From a checkpoint of a small transformer trained on Wikipedia: LayerNorm before each block.
Each number is 128 + 24 x the weight over its row's rms, rounded and kept within 0 to 255. Layers, rows and columns count from 0. Numbers have three digits each. The size before them is the row's rms in percent of the matrix's.

# layer 2 MLP down (transposed), 640x160, rms 0.131, rows 578-618, columns 80-159
080:173115080156107135146096120111111131162098120120130110097145140105079120076144130149106099170124105120079136137152098107115141156124125144157140109124079141099153131125097112114135127150141064109129119151159126119154143167119117107163163119
089:130131138130051146158126161159120139070160119118124136097146137131163153108149114103117104144143148135142135099146084113065130157095122102134153112098172109185165134106088116129148135097137102116127168139203140128112139145145069092156123106
094:162140123130093093163098175114137135124106096125130123114124149172108153148134140111134115098134112098099107137132125165118127143121128129138134097151144083156173080118119158123110141157130074114128148152156140150091098133153123134154108119
098:162101136157108164134112102096150171133125091132174135113160140094124099129163128152145111102157140105134164122145112074088101143131103169127132111164137127094093125126130109142144108135112136115172093153112148128164155177201158110138110156
086:132130130090090093163110107168110111158127160098117134134126114159203155136138140140106121147115147151143142158124139158066089108126125132130082133108093127155159114118150158114109121108117141096123132138127101162154156111134159152125133136
095:153132126134087131137136151102112096146115070118093136156137082143172070130179143132136143109102133130099089107120104154151082109160176157102155137110120166099081129130113144126091126097150127124176120101121099114173141121114160123134125128
090:170143111133116099102169126163143114091123165097116146145087141133121092114130128113119119089111139149143082149144142130131129088095123088093112121096102101131187145173120141117130109141132094178159141150122127144112149107132162118145117048
093:112115162113122098153141104130133109175147087161123118140150118111091114130167143127180119130138133124120108100124144108089182119151146126145083102081110090146141152131114117132131103048130142107116113165159098159134149095151143124139145117
093:137112139119163149158125131138106162160135121122134110171129129112128097145189080136097078139147114134122108179084138146149152119122149144121082179114102118129137173146124121115151125136139128124090083084129119138154121119130125155106087143
100:157147152143112134131165141065163127091092133139160130170075161136128143141141140113107150070091091127124123099149117131109130137107147153140105151124158129098153097094119140126125150087086138161139123123159125141152129130119102135128130141
115:119116157132140132147120143100085139101083096097126111143099179129111111140107134139111131131173130161129125092166154116085123124135110126143132097126155108116139168143146138133133114141090149150133141129152138104116128116160129098073140184
093:119161122151120139130115140167130145161116158100124175103121122140123148107088124164116167119117125142102146111071138135136128119102135112058130136114122112137084138133106141087125120151116137143074175107146119088124139163146099163118155159
106:150135099143145099141105135124099110123152114124154122088130103127110112101140120070155185122194116153144104129135131149153200114106132126163164068147125145122140116102119097107138086094117153116162175140147141117145110114105113139139164131
109:087122112152109108138112084101122084114118138142101119119113087136139108122135151141145163149101107134143120107090120080140119153110133073110157133090123126128104118125179095132128089149106144111157082163095154130118119168139133111094173104
097:124135143094084134151105125113147156133071133154161111173094192100129132134104124112079128164094171136151136146135153113148125135086115120092152103134110106089114118143121081097102139099139118144111113109124140151156133097139123104117131156
111:132129139160127130155130160080125143115093147114170132147143160122109100166079168148146125156103143130106094126126144093123124124127122134166124159153146088111111128160123126107154135115130094158126159185160112176158107107131115181145139157
103:131117128128130130135118130162145104110124100122146065096114108076107126147140144139161160118129116120164101162139147113151117131133152143124122129071183153111085100142111166159126188130102140093132135140137124076149170094143130143169089147
091:134131097122111094141108131100146141124082149107109168143124141183131129146089148079129089101126074105131138094145099145104081123161157105152129147139116116144150095147154138085130083145169096120123124154124117146131153135122134104128143110
088:123074111146103104125122093140147120112099165095146164134148161185098104138144115132123135122174079120142131160080111129152130181133116097108160118134157140125148120128140111160128127184111125092123134149127151150103128132127166179151154095
098:121152117104114098162132134087113125127104131150120168155110130149141103147102137124147158138151149152144098110135116159154184082116121085137097142116160113138137152098180119136122164111120105119117097142173134118150158136090080133202149174
094:132126123130129107153087128161121101135122121129169143142167161146154109158161136157096105138111187088115105110125116094087112090088134113123104091148088158115134146148117120164103155121137118134095142150116182124113113136160094117160121158
104:129134148133126094072122086118129178158109167120137126114148130139127119150080154148075148153170124129146145175146123108109108142106118120131137158132146103112166136134139147110106117133142088120088141166122129135133131114080082120129125114
102:163119131166130111182153119099177118111157136160083115148125137116120121116115172155105109155121137143116120097142134146138172129135143084121180108111110117126126110145119111153121147104108116137167122128113149144123119125113089121175100102
111:117129114148159136170151141121129129123158120119154130116114150125155118139093135137104175136132091093126153153092106101127146137165142147123180114083134142142135166119137133125140104115084145181115105114136160106107120114138137123112110162
107:160172122120104141135106195152146121126128123122126138148106139125133142133144121141147147178134093171152156114139135121121122118109101126156173110117128179130084174085119143151146099152075112165080144152116153125144150085155121107144119099
110:143127095107117113109133181152111098118128162118136110123126114098138124115145183131129121123109135161106112109125142123130160120080146120117112127145145120145099106116114188082170146139104134139094136072140106124153137160137109169167099128
104:129154151141102148147141114155155136149188123112155101091168159119121125150099084150152124137145135126166154136139153146137118154158134162119122131153093137104137157141134160109098125163143167138100100131160123142097114141109117154122123151
093:141115102084130117122120133157138127174147152096134118090126123155134132125135115192118154163142104150113143132107167150106105116154130104154137123158098137148134147168143115147089109102118102137127136169131113134164128123126148135108131133
103:141121080145135141107133090129099144138114089140154094147125136173125120146123081115134132113139108119139151171123101138128077140147120210112121131167120128157117089088132172157127147122149139151126138126128129116159170146105165137103144103
099:146147107152130143142154145097111193100126151127089133124091140125157157113143098124102075122150098172115121096100136143127100122087112129182115138142108130136141098110131104096127105145120132154135097118128126138109168127123137125158101128
105:101174118114155123159107119128138123128134129111147157196135127159135099165162146165110095099113108114157120121113133123124169125113154141108111162076149132152168088137151097164085139145137141138141142148114119155091166094096144110132084083
092:082120143083146083170168154115139128133119126132149099164149129146136135087116151104111122132132129098098120144128176177125111161094089151132129106174137104126139163103155107151089142150119081137127135118110133113123122139127106155119184092
097:141100126118106097112124145107105138133157149074093110119122133111129125131141111110101050142147141152170153106116167143084094138118123093101139133101165121156168159130184152176192090123122091099146159138124109111120131167124140150160115101
100:088140086105131105157154128132158129139143115147091127121113133125177149173121128115113111113136173109147124100176148085107098119170133137116125088167146148131134139125093102129109159129145139090150088101127119127084139092137104141138135143
111:095124071146114093122129210124110117121108133157151107112176156116112150170128119135148156147112107128172152110130124108151144141143179171121139149124081115135125116149128130112136157145159140164122178117133123108092101090185112130117106176
105:157135164147174096150163126148134099144104100160121132137144162089110125100144132125147148143158150115147079051129161118113160121101137118075137121143105136106135090111127111136145148121115145118095136091122154172096133111179154141117099113
094:065147122096158127151065113083139140150080126140120131112121112155169121147127105103109139066130139123120095158126151158129091138110189116083099115151105108143111076130154114143106101098131089136117145110145087114126153118127145141168135127
094:109139135106133121155145113102147121136093142128148153146136134130169088110119127110124090136090135123131082163160110137141097120084180081101132115124149152127126126147138081142069118120123131130189104114127150157112149121155087094099124092
093:087155148124140137126115090129158092113135134142169113147139188148108108129133165107123126146139114132130156123101124130141151083119168128148172121103121122091116092092097127146122137126168122140118144135102150131102085152119158073151105158
101:137129142155111131143106112122092141146141104148121148112142137181146135172137100127136159158155139145134127164112144190079134115125070155133123117101119123111145125147151148175101091128117121174099133134098137147119119136142118119107167134
101:124110155105099121080117106169079159129131147144148099141103146127159130120121144136088108147140144146129156120162081093147159147125127153138131160153125086135084130130151076168151154108141125120130104096125115122147126157182142125104122128
# layer 2 MLP up, 640x160, rms 0.136, rows 579-618, columns 80-159
092:102108135127137089123104090153127134137124119111130130126127108084078122130140136126126101158115129129163145138112206118148131116148124134140144149142077132081119141158133135142165161180148175166101091082130115152138138107118141156076151128
104:146132118139136154127139108168152130126161070112098095148098143129134132138126142143121121117094115143100152167140106140130089111157158117142126155102067117122083093140121107098092142139161162150142158083140155147165118142101144124153132143
102:136158120157120118164156120129138163141092158118165095126147171111154135147102109121121115127099162167192189075142158129123151117156126084135146134111114108099091113132189120131125128155077148115129086126115158121154105107115120131119114126
110:142095137162159170100175162089137128099102108110117165130139136110103106116151125159149120114085108121130163143182112126166163144118106122084189147127106123094112174137050135127169149146163136148124133109144137111100118142169116114115149111
088:152158142091134178145144092128135123173129118151101109084091109130174126171143102102147104147084157123173125095132124156112090122094153104147153110152084158132108083122124093110107150148108118114129126144117127157156108073096118160166096131
091:117145152139112135165132160160127123146153095153135149084140146144136121121120086102109072117101150108099162113167138140110124136076139144110123157114055097104118118166167088119118152117117113153133116118141151129106122099126107121081123112
098:113151161146149104158128141127116099133124100179157188093127164143126128119106127137107094127122170160105133192108183116130108117127149102104130119095117156112102102102129152117148102173146144105120139145140175099067105129132080128115095157
087:174112139104149133121095118096138121109109110110117148134072103129116128139116127140162106111151096156124079158143124117101122100138128126035204107113113202132130135126119117092097151102150098119200167095132150138119160111109146120142115138
098:141129100094149143139120088130134090091080110111129140124101061102128110150090136139120137153149126149127130137156117127160137129151114140159120130151138147112147164128142099166148139132105125098131115063152088173101141140121141111115123081
096:120103135152141096148119126117105126126109148105176090096124114150151150154144111136164110139105119132149128102158103142157155169146098063129115080130096147113125166102130150104115162138112143116100155088107121147131122142114087100161147127
092:118124103168169179148127102108087070144068121129103126138149138124150141086134099140154090121104114118115146123142142133135130139142136086101158101140187152099108120169116123113095116146154137174157112139096123171121148160110165096099126130
108:129120134103115156151077137173123091135146139179127140116095090113166105121129134136151097110121123140164135128109080115108191130090110131119108099141146162143104098125101125139142159134156121144153156108117154112106135187098113123140082124
099:130124113085134113106098095108132116166143168133107136104136129114150125139105128108127091102103130099134096123115148121135099115169111121124111099136117180122102100147141106128121126097149179168155136133086114114116169188142147119097091082
092:112138165154117104136138167105138113119100119151116143126098125185126100096170128124144110123138092142101102130166110158153099138126175147128152149105150153118136115130135125141097130157112120134092110103129130140112089170109177146135105151
097:166107130129136162073144137098172142137095126169068143115131153108130117127123084119140166174134133103109134104129126072099141149161092117112138097178118161146128091132142094124134128123156156087124134158094122100121157111177129139122074134
097:104117112121090135117114139159113141152157132143109039068112145115091094156152124151172111126131157171141159149133150095120111085186147125138107139093149158127137101110123084148124095117128156115111135118111133086123141165123120108119122101
094:110112131138140090129111092158126168169137101122166149141159140126118153133143113162147173109105164159106106131118145107139118145131144117117174124153132117129075160112105085141171129114115137122121132113123152125161130160119134157104124186
087:164152111118132140128110142156162112132145099114103072146156135158122161134153168128136127132154152114148174114138153120181138103100116149192140134108069134135114093107114133108117161170123139129189134086128145106098109145131109113114108155
093:160112135155106168106139132168142111126116127083144105134146082132132141122156113097090146087112087088108132169068140100133112128161131138135151141156157170146143137103123120070132130137100154141117183117123118135134104098168128117075118120
106:120111105145143114102143100096158111155137157068119110090126099107131171114156188080112154128163131134144134140136099129140115145110102135137099131109097119088143136128107115101099128103115148093146124127129048144128153085129135147163098110
099:167117168165172140135135177127109122146148123104166164115115135137131103112121130121149151131170105150141138127155160114145166111079090119098132133103134140147123119125157171116155153119119084117140106145140114075150098126155142118142141132
099:123094148093114111089129135122128113064154113132125138138116106088087158110150164140133125126157143131124120092149122089138145136122108115090110173132117142159099151136142139162122112132123098125145117101123115101126120121183159116132166110
101:144141141119109126149149174117148179130118096169177098157141102174152113089154147156118102179152122149099076114098125140140140132155124135089109135093132110097136148139122117128079130121114094149133135150163181138107138126113129116116132155
105:121135147121156155093120164136166123157079150131103105113144163123122122119128133135112117123118126121153133174121149128133129141077140126145128129177160145174131106120129069117098118128109161160125110122155122094129098144117108136119098121
103:138124100163112167145137127112138122112122136112111122150108135127126140087144131125136148147181142125161150109134097110119166162099133115110100144149145160097120122121108154086093125150078181131105103171117140103110139128134135117120095151
091:127124127127117143128128163120100123142094125136107141152140147096105116132123124088121153122112141118208140150169138131126116119144095129151110134092130177085104118155091133108126132146132145139162100134092145133167117141119110108150103087
087:122146172110145123100173171160118136105114117098144137080109157137114144107159121162153148138121101131113093126095119052134135145209144118090122123156085148095114119113159115120134178101129161113108108136126126172130177105098102140131145136
094:133125159127118128145103124119112148118123113134110136167186135100147118107079104132102106131123088120170139131127114126136112171181139117129119126118097118120152116111103118169163109167109125134093157078109153175126133137098110105153090095
095:140150073117150113139122119129100112119137153177136117162144100112111120101118128125135102146124116137129104109116091105116139115140137119154155123124149138092142189142098119085123136131086132169105131158062161105114164146158133142140170100
095:118139144127119140167149113141109112107113158122114110163091094118106090106108156143135129198146140141140132130156153145160067074116082113153157119113139142133129137132141141117084123162124094106180120114152145145119108098096143097155132135
097:125102084133115148105115111161151121146155124116141127115053080128112088108124096148126097108144117138146100124118068074136122127105172086114165115115101134184135103146071118098161130117113190154145148123134117129128141138133140094155116141
086:139137153092142133106144170126139135142153110126132123094143098109173137127121107077111145115116121173142162096146098119095077111148149105127108118095128126161158160149122116137100152092094115094166138124113112145100130133149109122121089118
103:156110102151128145164126109132119098147143143106106115104122099116140123141128131143127137092126134117124126127152103126144101132134138164146094095116102120091102124158132169147115133112176098134123125155107120130126114200172110132178127138
096:134108107138140121092104131120128145192166109171193146158091147146140126144114142131140073136153097121140129130132092118122113116114114151128095091116161131133135085151143111123123141162128146148148139192107187106133120136139129139101139112
099:136143149162138150120152131114141165111158117139144110159147117106117128163102105089151097125121152143152051136172086114158177133096118122138090083089081134126099145117123124091137133140092165140123185133109157094115098130136147127159151109
103:131118127084190146097154107123156128112125120120176131150137123141088147102126095123162115116146113133116135129159112109117142130125115095111103108166140114121149143118116130088105142139138094137132150115159121120142173084161127149191156116
095:169134174129113138130123174098088094092122139108148088113106136152128121153105105120119122109161125135121125108086120117152153164082141122157141105144144134095130176128132139094116136148097139100093162134109123083152161085116075165115109122
101:153120176112147122116133125122116138121125135148106098139121083153143126089142117121146105107129127122098072148127079153169122162155161122101116145126143155137133138106131169151162099107094123101149103109141094151187154120142111085124114096
100:137165115126132120153105125111145136167113161125108088131100162136110115109165100118119154129195136146105118154159128080156094102100115120116104134094122146149116143131108149161127095108119087090123101145078084140110098102125088139161135115
101:158129157063160125186152143129183116158161067083121160167067151128087087151124146149147152132082112124142117115136148121159126117160162149129125155144107147149147116118122130127127143117118087134106134150143135146123082124166129160127124101